From a checkpoint of a small transformer trained on Wikipedia.
Size: 3 heads of 128, vocabulary 2971, 19.3M parameters.
Architecture: learned positions, untied embeddings.
Training: a variant of Adam for these matrices, 673M tokens.
Each number is 128 + 32 x the weight over its row's rms, rounded and kept within 0 to 255. Layers, rows and columns count from 0. Numbers have three digits each. The size before them is the row's rms in percent of the matrix's.

# down: layer 2 MLP down (transposed), 768x384, rms 0.0055, rows 189-257, columns 192-287
# up: layer 2 MLP up, 768x384, rms 0.0118, rows 190-258, columns 192-287
down189 065:056098127158116141145136136158112109158102126095067192124093127169121124111075122136105205150131161092139108096143134114169188107137098097129160149124085109092112148173170088161124102122090150179053128136084144087121100148132127088160147149148122120155119143115117089186210116107141246063
up190 100:093137142164167111148108084193146108194127129169079131114094105169137090128161103083129055202158073209117058117163090151104185077155098088120137117202100100127135114133146116138125084131078050176186098143111092142106118136148133143151145103106145138118102063154091169092101079093116127145
down190 106:154123083124151166150092098101143133150143127198152138136165111184102084113101138106169098160100104157106133096065118168145141135105133133171131128162115121063110110128153110161186103131137113117105141116112170140122144163091143135133138116200119104116124154091112161158068173099080167099
up191 082:162099140081095104118211084141108128100122130089073194102131141177100100122124106202117067168142081135152096144177170159121094173131110109125114167165172153097091180137125111129134073145112154131153145149139141099154151111083126175129105120073108133118180104083123115110115115051138120135
down191 087:051116081160165114102107148077082102145105097174146146111139102194122146089081176073119125163157106182161170102120125075189096119131124097172149115150156106099178154055167095139157107158109097130067096131158095195138066100189087140151140062107113100109105087086138098140185186133132166137
up192 079:117087133176134103190150112090120120097147109154086091132120105132103054173109195170119082117124156120129177143092121167092134099143113165128140110172083130177114109102144119151072114100156120118130081130116155159098147139152138139134170120068167129152132164152079159107125062178064150107
down192 073:104122142060152122132098092099134169144130094159152096169142150157160169134100069127174150129138109157158122100093103125083180151116080065064112159088223135109175128151160168088142164156034107123163118146147080098122111056168110106112119097171142057148142134081110123153095105126108184110
up193 071:101116141125127078131126148102143119092091125141141065107118098086119142092160157105113129129134122149133133163122112178143158140135040109121104094095101094088167147110147144145166140142110117163114116184118179111140098136156158120090152142144094118131089132163146097170129055123130060137
down193 062:107077112134125116140095152116170154155165081161199128123119083142148154122120126122212105143108137169114199116131210184113123128087136166149151194126182084109124164181184108079142127136065078142084159129065219154135146123126135135165103085082089130133105075125190116121168094102094113095
up194 085:128160131168136138135170150127151126161127140128174125124153127124121127157147089144154141115127147146160112104184139085167138130142118149133187157105141133137149097092174061205098147132138091183145177129126111175119133138143174089148135223111109131194139127128146130088122133154099105087
down194 087:188146133145120131132127186122184089144152158139151141139135126055110099105151099103090119088135117136121122157118148137151182121120137140144086108139166146158136141173135170132126167160118070065209088092114180139125185161157152136138077117222139114162130166153138130102074125084094069223
up195 089:109129159113122118103090131152110120095102146129131171146119135172159097103209138116138124190161058127130111165151109155142183146140118115128101116144125216164130165077119136111142160124111119106107081088149095113137136098183152169133187189147102146113142100136126111111119186168150206104
down195 089:127161137179165120165124162148142143090133130135123120128146145150164120063126133141132155115123111138130111137190174118154096102161146113142137126120208113120186111167122108141130121114131120162063114110063132175121111109131119125163109068125114134098080112121182121094142177103133074175
up196 106:127143133112158133099128189172099118122166137089146092126119173141064034123130158165106089118147140091091129128125067116161110128161096104124144101165062196122117056145101096117129173172141126167139090143139144140122150037142129114129161162167108134165077095157121186147176086128088102118
down196 093:136107055102171103150113142076150170130125177132094102141102136104073102185119157135141143118094153148179136123060141139149089103099128047092105144053170133127149089145118119124103101135097107134145133104121181093106149235110133177122143132139173071151153085125135144153170152143194138040
up197 083:083141109139171098060105196127117135158142105079091126136147118208152132042132134111181081123113161148162101146135123100090119231065081145130135077096161116156206133195136174138096174121122098186090184189107069120104114138146090115106107111099135117136122120107094190081114148100169140130
down197 080:130145194220106093168128133115160153119145108116156105110101163113103118143073083145110121153157109152119170118104149132178154163102191150085132097169161130173068133143153136097094162097146116099144109123090157129118141126132088185139121105071181149202125189113113156131104085159071102125
up198 100:148161129078176137156132084089084102113161103099100162167112099103113122107155108152174154076118091126182096112094140147138131115154120141124162128151173150125108136119170088130180119114099077088130081089126102122124140157150137165117176079126124146102071130132163090119118188114080153094
down198 112:088150100146116107153141152119131169170139078116163104181161099118153170144107110076110130112161069153143145115124140131166127145127139090156065146128077125111143112113093151106107151144083114135045132137097122111148097107169118131105121114076112127102109092029145069152208139116085156139
up199 090:071121129067102127135142082146103121063117102108115127097128150153174162086154113159150106155170127140099181088049116149173113116163075101122135144157128078123133128158140141088128149119121062148147098143148151117129111151140165105088197170112134146092073113127176075079121166176057099095
down199 085:020124056082141117188087178133152193157104105130126117146160136155140146138077101108116083142090119145122057098131148134139155120130073111129117127147111113088152174103079144126127122162088089139090110146098095153142084154160103128115126044097149133142099122078124152139238154122165142129
up200 086:114108147105125168114118121080085131144096132126122147071125078138116140108122187190099157130141161092089102055174167162179154096164115149124098148154094108156168143114136136144162113118172115079136077189143192134172178101154164105134140167142128135092122156120134136100135088072110125115
down200 079:135103117131135140136170125110102128107110073096143145165118081146096143152142164116143100106118133130160086104125080089161157124130037105118132169102155156182144129101140173079107122149047071145134127135153098149150124165114107131104135077109145120031109087075149138102118170121126095207
up201 085:112102117117125129118177098142105120193167132128181113105114124086110134066114095163156175200138173120154088131166133086031172134142108168131160176175123192165112109141148105132090183169112118137154176114138127157141100126153188083137181179129067132107155104146164095059123109149159142136
down201 072:155119098163092076163133191124167124100142126103096103159126086084173088144122166146076167072139085125166130155145133164144144133150121158153125089145073105154158155141206112167143139176106124196149090113043227105118141135124139102156099176108098108175107178230083115124119176099050129092
up202 081:122112147175125136127100121128084134107116141105129128086116138176170193049136143156114098110122130170117077120092153152159118133162121117123131139121135172136066163167084130135185141136111080147127130166138156116091144115141120111119099090092164150218118099083113098085125133043162140132
down202 078:086081064122119092144177115134138149160096019104169175128087116141113185162121142104180122171131194084139139111152148111152123149099145122161080146116092120144138162059132106127144157147127089106104148074103123149152149148115121179151125110134175131061128119123106125155177118107090110140
up203 093:161195080094161118134103139173090118137138134073151128110147156147081131166097122079111154077119076149184107136142154143156170117135128076133176129094180137131163074127117120107174116156102122092130183114109130122146097145153083136151176153152168117120104073145110161148130131110114149130
down203 102:176093121155110124096122138158200097163127152167114179156122095123079112108129100177134137137120140141071145153086136132160158091133184132168089176108087184089109110196133142155078122112155073126111085094092181083144167158148157133122068127132090207165110090131145107148176153126092163151
up204 078:076148107160175125129150107140174119104118117127091118100168161133148172124133099094080090085150152162063135124119178165161113165147144102130160144141118158150085143109190184138173150148105120098158145136116152148151081081165149125152148127154144115135172108104210139121119133179141185114
down204 077:104134157089115131111117203153149156069143155158150084149143139131131188134150143201109145104091093130173088094089155111074209119147039200119115171147172148083102169215113162197124123091158078110166063161100110106144145109140128111111103177172168204130164111068149142113094123106147146112
up205 080:138200135176151107098147201187089125126101113080128148161132192196111113101152142145118087171123064156159127085116118080105131184168143115128138099125148151141129025165097139140094082155150068127096134064121051113149144076188128147082134132084121115153108093172124150132122170137129128134
down205 067:092133147162152126126070135133143130195176094192120068113153176095165124092122109111109071118123101147142186136101136123199103130126183162172123115182157141148125148116115148100149131082128131102104087066119156087138085097169109157151163083058137133150082125134186167132150096115059154130
up206 082:086131126147132128110157106127123150185118109159144147153108164128138113145089080100138175080111101175111129041102112093035145163157140078133148079033177160141139068131151141114110143172139123196102144144138155115165137143111127173180166166142108128140117167130064157130110115177086115132
down206 073:102197135090124148129141110111101120059139086111187116097158169107133121145179132092120174091143084147158164101120156130126100128141141142152154096175093124172120188136135134088125137083089116034124150051094170072096122139122119096142170115089088117146105112146145145152095055123162086089
up207 093:120137137143089112145134119124095135139173092113061074161116116044136124165123134169114123113108154143162177159118151077101089227088092154129150106156162063117191185152144107128082132124175147168103143118115122151105097081132144105072047116104074112088102140094126092134107096156104115119
down207 090:140113142145117109168102083128125140202138129080143113105160088147146123150038102107120133149170014129078082120148117159157130166156141194096140065103112098159095096104124115112136167128045171085116177171164110116126095099129127132140135143104097126186145212112090124125127116111128095123
up208 080:115097113121122167122161097073148130062146145114181140119134133088141106112043158132134142142087066083134137118139146176070171071136169193133180121155141112150120147138148147075140195128128114135097128103123120165132115147180129179177112118139091134126176153098126051181128140131145168124
down208 079:159136137071103127081193088103162108149155109124140112179145134139150125161171152147093159134154136087145100135094104096133137152152129128187117133142044127123182121114104130109106169161134105143133108128130095082152106070148124108116101110154149110155150140165129129142141133134123073149
up209 080:077090126201162150154113139137099140180137120152122049143123117105113143135090145098161145157111092149147094088040099150085099070162162082132166205194132125046155093174186076126127193036130089119111085104118176128168137078100102145085076105142129137100146105132144186162095191112100160111
down209 067:196150142126116072143153102170135122180121106065110118137117114104106104136127109178145113156167106087145119115145096165129142187178129178164146082143048113129173119149126123165084170118100144165102138146165127079099112109106089175121144180143127165170132173120098134158079118179099097110
up210 082:163157119100138165123140130177048104064108131113212171045150137107129130204120070138114121093141096138145137136151148106120182193108141154136138112072157174128133154106098152091129125114141160105153165117134170122149075197176159123170159152113127129099151120123124153096148201134112128132
down210 078:142116147125100125111117190160189157134098235125104162125107111115086131147127136141099170083075138138094078160105189139171189129157167160157124127128111167151145085195121118200091153129183121122157114115118173137121212158127154111193082134133125166133151099115126143142125131106132095148
up211 086:164119123086121133097131111087127128181128125087203160130114093181068106121181132128121118140134158168178144134147087155201136183110189115128108105108118164154082163128090116068167160110142110188100124117145137151108144113117110139166174133113125131095171207106149111147140124194150099131
down211 076:162108138104114093144148124132145137070110114129122095130064149096117079148121157162135111100075194161105078146151085108146187132158135093117099155139149119173199104110141130181119065170167074067066118063063131136163184201080097125132134105113130071133159098113112123178123152120137180171
up212 079:106089135121082120106134175171119108140088137194150148147152068104151138074142138126117080212155122070122115098150125043161143053126159187121110146154141117143135127117019115155128142130141115123092088159114086093107120130126095137103067088151039126154091096079149129069165154077133123124
down212 076:093169146170094093152129168088128148195121170139074137124159122130121169097105122115103116135098114102118190117111145152199143153136131116147099137127073106060066097161086114104091130105140157124121137118153128148176152163117099132119141111129203112110102139156194184142171147165107083175
up213 082:096116119130087123134121083127134124120140112128129164084130124152094144135116085166114096120127120108116107163139134086065153103113121141120094124138113114110125127122129149079108150107142042114155107160135109116179119159201150130133185157091173121176104120118100116102142150141148177138
down213 070:074094130116120111194109127091149116117092094136171114130181102116106126150077131049113151121100136147094118132133079118154149108130083180058150157112077171127082129100100168118113100169085148187128136166151041166123095198120122075106160045158119129140151104110109135159165154077154178084
up214 090:103121095126142115108098114103105136109125128134084141059151124169130123171083156117139148112127057119068099072159152103172083127125115195125093142089143108150099163111151125127132146104142174111124099145105149102127113188163127195104101127122126095189136197120107127136129122123132092137
down214 096:156120172081137121137143088108153135175129143145105176148154148190123105085117107181133167164159094118120115144109082096138179116104132148114148098133145181123139126164104180145108097087133112133171146140158106157106155116140100081092131150183164123141131107117132154130075150120110119101
up215 083:107088146156139130123110189104090136153115125109162200132086182105100118134121116115101185073121104176181112144149094130145115168109179088132142136032127146139163110120107149124161142130155102110108170100143162128101147137138111130109119117151124135132171112116154149145101126154141228154
down215 081:208128120155123114149175153106127158042159039152144094128086114087135105110130146116153092143137147176140134163116143112185110144148122154144118123198110073195138121111112101110104121195139145129129119089079129143145149116127093170197161113086104183143133115100144127126070109134068084151
up216 089:098097119169106132153156100168212140171110123120136097087159144079117112161089107095120103190109088077122160147098131173123098111128100157129112104130136111162136081105174101107126135165138122202087160163116128112127149104090101111110140100104131101170091138127068133135114103139099142116
down216 090:134137148132139102124135063096123074124146139112137126112162160157064127134117116082136127105153125086105132115101084159123111115099110156113116136202132171125106154139160150122132108099147127105120123150110154106121159218155098138095179188204147115167116179128093144140111149135111174154
up217 081:135149113129142157106128099138147137091132120114130099144154192120146122172148130095107086133093102128180059107223098155113109153116127139130126115194136082144123093143142155188134131146132112091127121152109105131133086119127178098100180140126094104093151139144115131094132171132136090117
down217 087:081113139117133116117147167100098151133160123159120093149178178147130147119135131188141153143151081119177123141077142092139147161130063123141114094129221119075171179145131168064115119092079127133137111133149070133184060079109147142092130106140169141140138133125199148151152099117137143067
up218 080:089141142099158111069173169112076128139095115113132158129126147131109131155154121139155165104145087096162113162127182198146140095178113141134170178139093124135157099224126157100156163121133127142119135047119174155106133100144163104125137139124109115139130082080197161074094163137156152115
down218 077:195122145128157077168133138151138128077166154117120075179144113091141099114126116090137077051122102134153096150089106152119176150162102124107111129166103145132154095145124132143084154089134099170161094094152172135156135142132132155127151132112120170197110181104124155117087133163092071195
up219 078:165108149137165111141133170083109122157144153151083141116081103171173102138177122152128143161143109113129138174111124159112128069105098240123118152182121067108154096077157138157125108142098124095141105093147180122151132178128146117073105076116128122164111167125102124117145113158166103125
down219 078:107107073112121124126148147101108138145152127106079105174091079114146080126145160106191120113149144149156122143168178132147140122154148091072146113067100146116166102107141100149116110170048112165117126106128156118102109150147121098154148099162124067064119121203149143077223195116128148083
up220 108:084123072136147127129115119103137140111162106117137156145137146057114140178134128186172093057062115106176103146099179131112092157159149104139173170100182204160178168157104111125085153121163121164105218116112144136128102139120115145142087142142067132093119086067078104192132157132122177103
down220 121:115114218180115084084117132113143133189144116106129153141118132124094150143147117133064171137162103103105162176080162128154112152149184129142094167099071133164143122169109115098074219092130155108140099129143116084129166063181160153148089190113120142160129184145121119142163080118140062188
up221 086:138130142104147149140114106106160135129092138126128120154120139173103097128098159138064128086139113124075131069135132162110097119157109109128155119129140097171144136189082103167144138063115152145131154100116093136134103113104083117082234170144128137180160132125178149161113158167130146121
down221 084:147093171129129129105129164165144110062138127108135139104120100090110138162124116170141093113108164152094081102142139100113130139142159194093155132082091132097132103157175176101167172103124032122201091130131159061160152154102138122087070045124109141130185144151124193109056085182165086166
up222 079:152061109143123129138130116100146114100115133114129204158154122203123192082108118113084109147124114158160115105190108160170130107126075074127114124189122125146103140066121117171156096154090144094181126118118122140127100091123106129123156142124076106106151132148147119037128130174134146126
down222 078:179135163160126118088137180109142070122156123144131143141146118137124095055169088160063178110117149130092115124136127064173147113148144153187108163134203166096152105202174182158144125087103100132176085118138078186133132121149196141067103135132118120147069102106140115141120123107082116170
up223 098:165114109059128096092117157169140138136135134200167153124131220147109138184103091157116145077110070114054107202171134150134098107139085183127129117143137097096142164173145136105116105108142144146144200138096146102134098175148097113101060099097085109194146063143090201105092140144157112130
down223 089:122079132076147144117163111145141079163143125156126222107152130186081101118078123147137181149172111149099126167111140159143139071139160202050121118105124126123165120163161144156093142090183125125206130128109177173115097145165154112104122079183098160147122138137149160120126145115164167147
up224 100:091146122149160121147104105172085110085151123081134188085144144137110127048131101128184102114135123145095101173105128057144110157117110118124123146137125094085119137197100129133094118131104173091100164134104093129122101093135112114123123107153133130149125104140119089075131131155171118117
down224 093:163148115147139152110104141116161171133117179152147092145146156164087133127063129087097117146120070157085169121116174143199140132102117177098062157103133098103089094209071134131114120116146114117143102154129168122120191100107129113117129112117156141202129154113163167094090194108085108199
up225 103:086123155090095099156132091117100119161108142106151203127132137129090114127183128088134145150176140164101160104142142133209154099118199167123122191183086205127141110178199136071134210084116117152169124149104172135165135143118134125110108183154155126169119114156122140098138182093120095121
down225 088:143107119086158126120158122133155151099104186147082143171115114180111113149093133104163104097107192151122098128073101188170187143138098158099076202146164115082127129195066126106117133111159138176155168083101128093117181161078164117058097096188211108153132111113140176138095132102174163187
up226 094:188168132148123118103183063156146106064154129177100201094124138135048119099121126077105146086132074084096101142107139089113161098146065088124141179187080119113168120127140106139118087117119087157140134167108068115151111114134136159094103159160101142117080096141188154161130155121114221131
down226 078:110110073103165170128104144069107165140115138163091092086172137193152179108071115081137068125092163149078134123059193126158054101145153153112082147173138078094081072133141106192112115091110139105092099096146097193140111101109137129187128121149126106127144116100111137141113090141090122119
up227 098:096180143148130112124111193111082136181079136124116166152081110150177092145154159164124139093084136128148173121103099063070120218165096169122094088114120142090173121127068043131125152131140154178123106138124122111126143138132185182160048133140109105160178179150090113161142086158095078128
down227 093:137158109117149118162107100098103127138147070139143120129110108121121140120148122120193111165196143164089140114140163092112076128104169139132146083100178110158144105067167153049167114119056120114136148137140152106111142105120117153083160099117093120091100079120156128111133122138094120126
up228 079:121148150150087135111087157145106124087153125110191162130129116113140109125138163140124144065160120164089152146130144124054144198139162095130165154091175128153115144198133154130161142145174104121105139082142180141168123142131166124167169177093103142151068082178136098125128161140118105108
down228 067:147099120111136145109129082174161137111165147131135137140142110117151163140122176113126124128098086158084070122170159143170145173157115114156124130143054150189165114115114155163141189117166116107075139087059163080151150105181156127148085127040092138157143154172145132103131118144165125205
up229 130:148073120078146160150090156116123133070163192130116172130168138125193133156105148151135089125166112126139131144106121102049130126171127169122163143084169130091130162129092104130144138149110127123128143131156161119127152119093080115159122130120100188094116167142159168131087109139093068085
down229 217:142114094100148086133131109121135171120127079126123122126130121144103131130112130122115123109087166139121107129115136131134122110122134131255143116070131123130116135112138137137133135133149149123115154105086139130130131175120123133140149134091120149177151130119134168153255151129131132200
up230 084:146109159159133145104126116127160130038121124127136162164141135114068066155156163053112130104134126139108113148109109164200096114096173111120061159141111097122109147173077162186132152112135138116110114097128099095149141088152149131045155099200135134090165150103124154213128174133162188134
down230 083:068097153135151150132117097101099129086122136107147078090160168121108148138102125111172093122159107155110089139144159109158065114095114103125194109155200116153115147113171140119108095094158182152115146090119139137130123157130116153172135061095146148120110066096145156095083120142143130212
up231 103:183111111168159166221134099122164103202143127149137124077194106098146147185195124150139165162129118171051050150131171093205122147143091149121109124150101118121118162124128056124134104160144114164123179126088142147130118112099209144155197146142196143140077109150124128120174110139153157094
down231 111:149143139137148151136078162081144173145107170154134122128189167112112163137107134092116097146099051143106146131080129149191148090095100169140052163141162160105065122149095180129122122124124088074132118134139094136141203143178134146101073090210194098139134152100118134118098129112097104211
up232 092:123098104123122166169096151153130122075120131094127120139179106169162116132125156142040154103174112121114125103131142145103179060201121123132140142174143097133112119090137079043192201138083111167140106106133094154186131068112099131094158122139111129146133106168153134135139098105173186077
down232 110:191116228140121129120121115143150065111125191095113142133149142109089105149152122187097122114074145135108097128150097136133173124166141179123158119110126176129088081132062181177099159117189130081128119111097172063119104216132148132097091145130158133132141125191107115146129145147153142166
up233 080:117143153187096117105111140135122137144065134172076112077111131143130148138178180172113134118104123111142160141135163134086099163118125079127135102155119100163109104177198131104125042156170142145134115101121130132117142120153166148118113165124093139149125109193148128113114063133129207112
down233 074:103130120100127131123109093138152131126169057164136123090129151196185172141126127164101141188109204170147139112096218121081089143143125135145108136153178115178203171072167148074176158125100112063139135102111164109147127111160139154174100087182159121110103098125113191129085095099070127133
up234 089:216146106108165184138163170118184147067124095089102108142143129125166121103117171051089121084086096155109073081122070174119087142105133116131164082093151098121143117145152153121175093100179116147140153119123189125122106101132114122130119125101098131132154112084105115161088093130125124113
down234 095:084139156121118134129162114122097106103120120062129142053153150131098166175129130082159127102129167115137072096134161093145145170118121185060097141167085121138113158121101139144118122115094066054092120077138116091163073150153120127121117121106126175159148130106095121163090093131130118114
up235 077:186168113060133128074143138153160135097136138136050150133120155162106105153058096101106150062122137144140130153099162202024176120137114140127115097154110165133110074144145170049128145147174218108141138108130129114129150043149099178166132157074157127107096148129151184161126154145172088140
down235 060:123086125141150117122180154142122117081135062143112120133128139125127125102164142119098167092130136167137139133137147089130084084139176099104207182100152134114164101116176102133123090108134094154144060152126136176110120115190140108144157135033091097137128103114124126132128154134110136098
up236 084:151143101117145143154103066155125112196170129131139131139131086101129112108149109131158063102124104128101134115145105098093120144090091203132169158098146048121173091107122119134135083109109151063122206147109118135129107127128102099144120134105089142157133103217107150127117093112120109126
down236 080:115132134133109170117088122139123150208058156103166165133067095152133142179090110155125141128121160115143156087119109190111111174138135162127102099112055137128084072120155128186132151167166098116057135163096111104147128109090155133098094222114130107161163180149102147174157102126145166107
up237 107:088150122148112113160146150123141130128123111168119152122166151166099183074148149073186144124115167204138143115174135083139162211143128125127116177125100098072144073127164135146166134170084137160179091118087170124126114121153110097134108181182134117195072103200076190078117162088140094116
down237 102:192157141105148138127106117114147151103148193199137102111141158124202143096095138093101100166106103139090147127074140129120129165111116161154101126209129157120045124133127154171135174122209118094101142127161116137131139122131117175153150115063155131200180131097114147122007097111080124171
up238 091:137085153126101114084117177117164143171095150152135184119087134162099113111168112191096096154103155058158138180152153103135092127090156108125109068151082150117128126113065172132051131137112115143077093173144175144143151150099127118132081077105095123135100111154109127112158134116138123130
down238 087:185098127124137131127154092132117081091157062158092090137131137152157071125126145082115112160144172172105120154165158091090156087157112111070094126065183121115144100130125136099114056108116130155172086104147154123146130121118092078151136122181144101095079135159174185113148167107104089148
up239 088:159106121146135113115073169069110119165113134126109132092123153158135132143123139119143171069103110086177164177102108118109117164093090088130187144150110089107141127129110105123089151106132124200129108110125098164102141101176156097174161110173151140139065131115129149120148157156156159093
down239 109:123087148175108062133126155160175142167121111088137166153103097105110143152096072139096117141095222110131124123117185106140151139159202129146038141063135149173167103146170115091098201096140083129137138108078118094137140161159139171128113151181157124173136168117117128156111103110142005150
up240 084:149163120194159133117114151087104136160058146105126085144113093134147134080232126066141173126088149151184096091101121134079134068123130138127113175192092158079100068155106150158124165129071158109123108121127090123146125111117159140104117146168110113184140072107135136089122180181093131149
down240 075:104145128140128134115166133125090161122171100175161062156156164088125081130151101116125052151164119109148132163115082115083124137135113136134144143163158151141132117129159131067130101125152142183230103108166128179119133142071158178110141150131141157115139133104155165125131084134157107111
up241 082:103125149191121107130137103135130130112114147151159130162119115123052088079123127123143157102112120107170132158122150134083134131104086068127111169125082158125082034115097122104082163154143149189110142099127142138107152084094157142159122098191129136171160106142109123149147186154156111124
down241 076:224136130120118124111096111113148148101209128166122075127102133068157078139174094130104088095136150146083136116130111169092121116134164130108164134159183126165106088168182110086133153126144139095200081066083196084101199127146185174138079153051173143122105110155095155091111073115078059191
up242 084:107113139127121122131118131106133142169113115139099094139124150162164107179114164115144146159112092116156096190097115140103092145094161093127137070109102156156134120134151069088114174165130189166110098118136104158146137176186150142093190163181125137168098124110071131095127118157161175110
down242 076:101109139137156126160135099129135101110144061073140088174114165091149123187126121066121106088182115122193100133164158142137119081098112110138022140081154132164162173093099181089135131113110115183063132098109181069136057176206083101138182077126155152120066208107149131116146136095127076136
up243 080:128156129092114135115132091135121120114101124151157111141157163180123148106157144133160099108125126111159146115189135128143131061095184150126147121209111116133126129220099132197114132133207121197104132111121079120106121118110070134124126167146165135143153076107126154157105175139143123140
down243 068:096139130109133122101112129134119148103094174130068089072131160141138190120113103100133108114146158152156097091109122151105156178109147122078091081155116096141120141126091113103111125115211107070158126107144141098132103109095113161118111087088132144131181102096122161110030106185111163148
up244 084:080129152147143122074116082114133101145082136153149206129136085118130127091173153110119087076166135156118100127110107153179120095079166158118067154150080101166102114087139096107190096110144080106144089185122157078100138149131161114098156099105131110211101138172141167161140152053101157121
down244 083:114095149170162082163171163129127169118116132138109159139112125174098139076139155137184135129093133126124125121131125101151138172115109121124172162095197130134128131105135155152122088078137141178131206100113074173151160163127161149126131123119171111052116062054208127082137132094118126159
up245 078:148176127140125080108186112138074138070154130140140176136134106117118150212080171221127118173129133088154150157107136104099151126099148126132152087081140153116114151162113112115106125150080164174101075142119158154076166131066165103132068157104188135115123099146141164134127121070107117112
down245 080:204115094127123179099098101129134122176157159177148110127141114127136120137131140108153119145100075157103173143116154120084170084125092102119102119086136117126111092137149132132061131127134106147186109144153218144126116090167153119148104128165132110160108140147118123112057132104092122148
up246 089:097132148120105112130157109168090134103112134141098195119122103170177144118119142155148125130128137166135121157105127107113131163164117105123097095102097114134127063169145103136184134099163099202124085188144178133133182060148209171173179169126125159099123090123145142075131066117145139118
down246 092:116112141165153082167093086109118167089090129132110100110181128095141139121067119123122097107125189162135138104157122124173083127116127100167101080137171111133138151032121119102141117123131179084087132122076127211124067139137124116151131130106164091059136106129163128126114156116117110200
up247 086:159088114143129123097102114090082108148140128169139148144151093181089133120098100154114135034124128145097158133189181095133147087175151102129132139154106095116103110119132108120150147143174072128169125139096102134149105075093102173158109070154144110133136165189086105170118133133136135137
down247 082:187180122065135135105107059127153146168155122193193140131203157146148119119150128143182148164104096129085134115106063154110141155140118162145151148137167123117114126148156182154103090088120102048175160112162089124133123123078151120096139140143112101128138060102135101174074117138125149099
up248 082:079074106126152156142139102110163126147145111197164086093161126066125130118124115116162161190121173141141129089088111098187162115134156142131141150208159201144189176201131129143118188070104073139107146082129132174171091082174113096140093106187149117094143114089163123200127095141180119100
down248 087:156124164165087076100125175119114126166107158073152114140094139132127143165131148129125119137136014074150147116094100156082161157138085171126126113155095095149106142162122137152094198149114132155128143178142157085135164108084121133121121201162178177220166224162138129151076091147118100105
up249 089:098144139132102117176115035107145111120130152115170169124117117125082154119158183168058138161139063109061093186127107130200129197133091118118111090071095094128145130164086112128140107102156174191114126123113101127125152065116115164163140115128171151179116073162117156104166091154115172111
down249 082:151151139119150137133093115098137140100132096133103114096126118117129181180100100128181116128084158155089154105153152121139093084100112099142132127152105115074113072157137134107130167166127121087132084128070170135132159108160149145146114098132122067096133133140193106124135137117122144238
up250 100:113175142160136088132118128162148121184093159154103162142132150217115176139129128147139189197168148117157145136150124090168103210118146081123089171206124115094129121155118097136150119184147106169118090106133084131165148116166139151151161144170132140131139116123134165129153113122161088113
down250 109:182173176164132127146075130132170147136169129167152090174141124057111094102148137118143109146093107175091163166205129126131140056133160090172145119106163170116145091093144150123137101111180151097110102092115201153110165134182131153152120076117107102084094094195177158104169158126116143250
up251 083:133180132174087139133158122117132128232144105128079151112148102082138098090102176131111102097141109164166116183082160178122135144170157164136169107108140161108176149096123136166119163116168200166123161159124118149174124147065139094154160127165135146093079125169167143131135107103081097104
down251 078:121098186184106125142143138160126162108112176107116096155085138098081165210149123160142105088140157125149142122109164120075189132108071122152107167110134145100095159168103106095089177138155158156125081134106173081120163128153131148174075176142183092065140165097109090108109110107130102167
up252 088:159138119103123124203125128115088128149186117144108118123136143177134168171121143140123189107120196163179134107164084122193160167084133167133147111143100186144106178118109081119128174160143138177128135121119121167114125134127173133133150131098145145150097204175064111149129188176106126074
down252 090:155160178116104136131163109176173173168096139093157143156114134100156153151104107134178116160102129107104082133121127127109190099141106126157048134081193132118135110154134141151073149143105154099111139147109115129175105133144117145130101141175157099163167133102133106132177119062149100114
up253 075:134153121115097135081160124133122124082149113068092170093142119173189101095162110118125135180129077130099132145110105130067093066198135162129137174095133115150061135206147161120154114121164125132133120105108091111141086114118091135097085106095140122151134078087130148077134083087126091123
down253 069:153155152134108075121091139134187158134199143143155117082111145144117155157107112126119079088105132148115124140087172144109129138146159158110141172152094121104112108143136171099100183103166029104117073114150156093164232160086145133144068104118120145171167174144159164133097130179078174146
up254 078:143144094139115148113139138108107135185111119069111075125169155130163115089081170123159156158129208139175128085124164140118086151148145060134143157105161187137105180123165093094164111128129144161155135141124136122145085174069127045168133099126154120152125198104112122139146113141109085113
down254 088:146140161137088135127152177153175127169109136120130178121090114118086134148142153159100142098134179120124124125079121115115191088123149165146099153160083144128136150180096133152077197109166092110142162128161140060135211140144157141120087166161166151175151170154090113135149120086162114148
up255 076:150153086176035153136124130191106131085147128093153103126147157151132147183074080142174118087083163104171116136158155103133089135150170092127133144105142146086112150130096169113097141157148175118110144146123122126138115105176098185145143086115122125105243218128181137151140104112119129131
down255 068:145162141133075139089123134084166132135127048132157128122164162084111138138144109122091154116129132166118142127139122141133144113124131208190075149196121143137118130186147143114106136146168106094138108081141123114136136090139092110135117114128132150145158083104102128129093122123082093174
up256 094:139111140091114089143122090077134142132156150178159148150111112125128126154109078100173125124127106119166129127162163182074140132114189153132172093127164126108136143079119122098128149096151162159122211141122171146118136168097089145190075133068088153075174128101070143177100145122108059121
down256 098:137130203152117079086115113189164113126126104140140187153084119143104105129141096122107094176103197137098159101119158153111146144131142113152108138124074136123131083152142119106103188117172126112130145118077167071117173092124160128134132210138089157114136177159098144161040117148109054166
up257 084:128171147100063108153154099138090108081132121168141116070134182082096145074135127175103154056146183078058113176173106129102103127088154135127154115161117101141155090189117163117113196143130194118108162104129130131090113086133150109115107096092103146025116084046156132102125125121127115131
down257 085:097132084068146138182114181108139174100129183086089084140154106099168163203033132069118094092150143177167140137148168158113138127129084144076096117167068088155156116089111103189062128131153115152099150157077165124129086150136112099183106132145167152170124082122137139130157150099092129120
up258 081:138133116140111123046126151098095133156114116090099140106132136085119128125166130051144128117121127171133104165164089115129128103091134118127143114102085090134132091133065126133133097120074157147105116145117105140138092146133162171147104139082160118120125158158132131148118175109085147125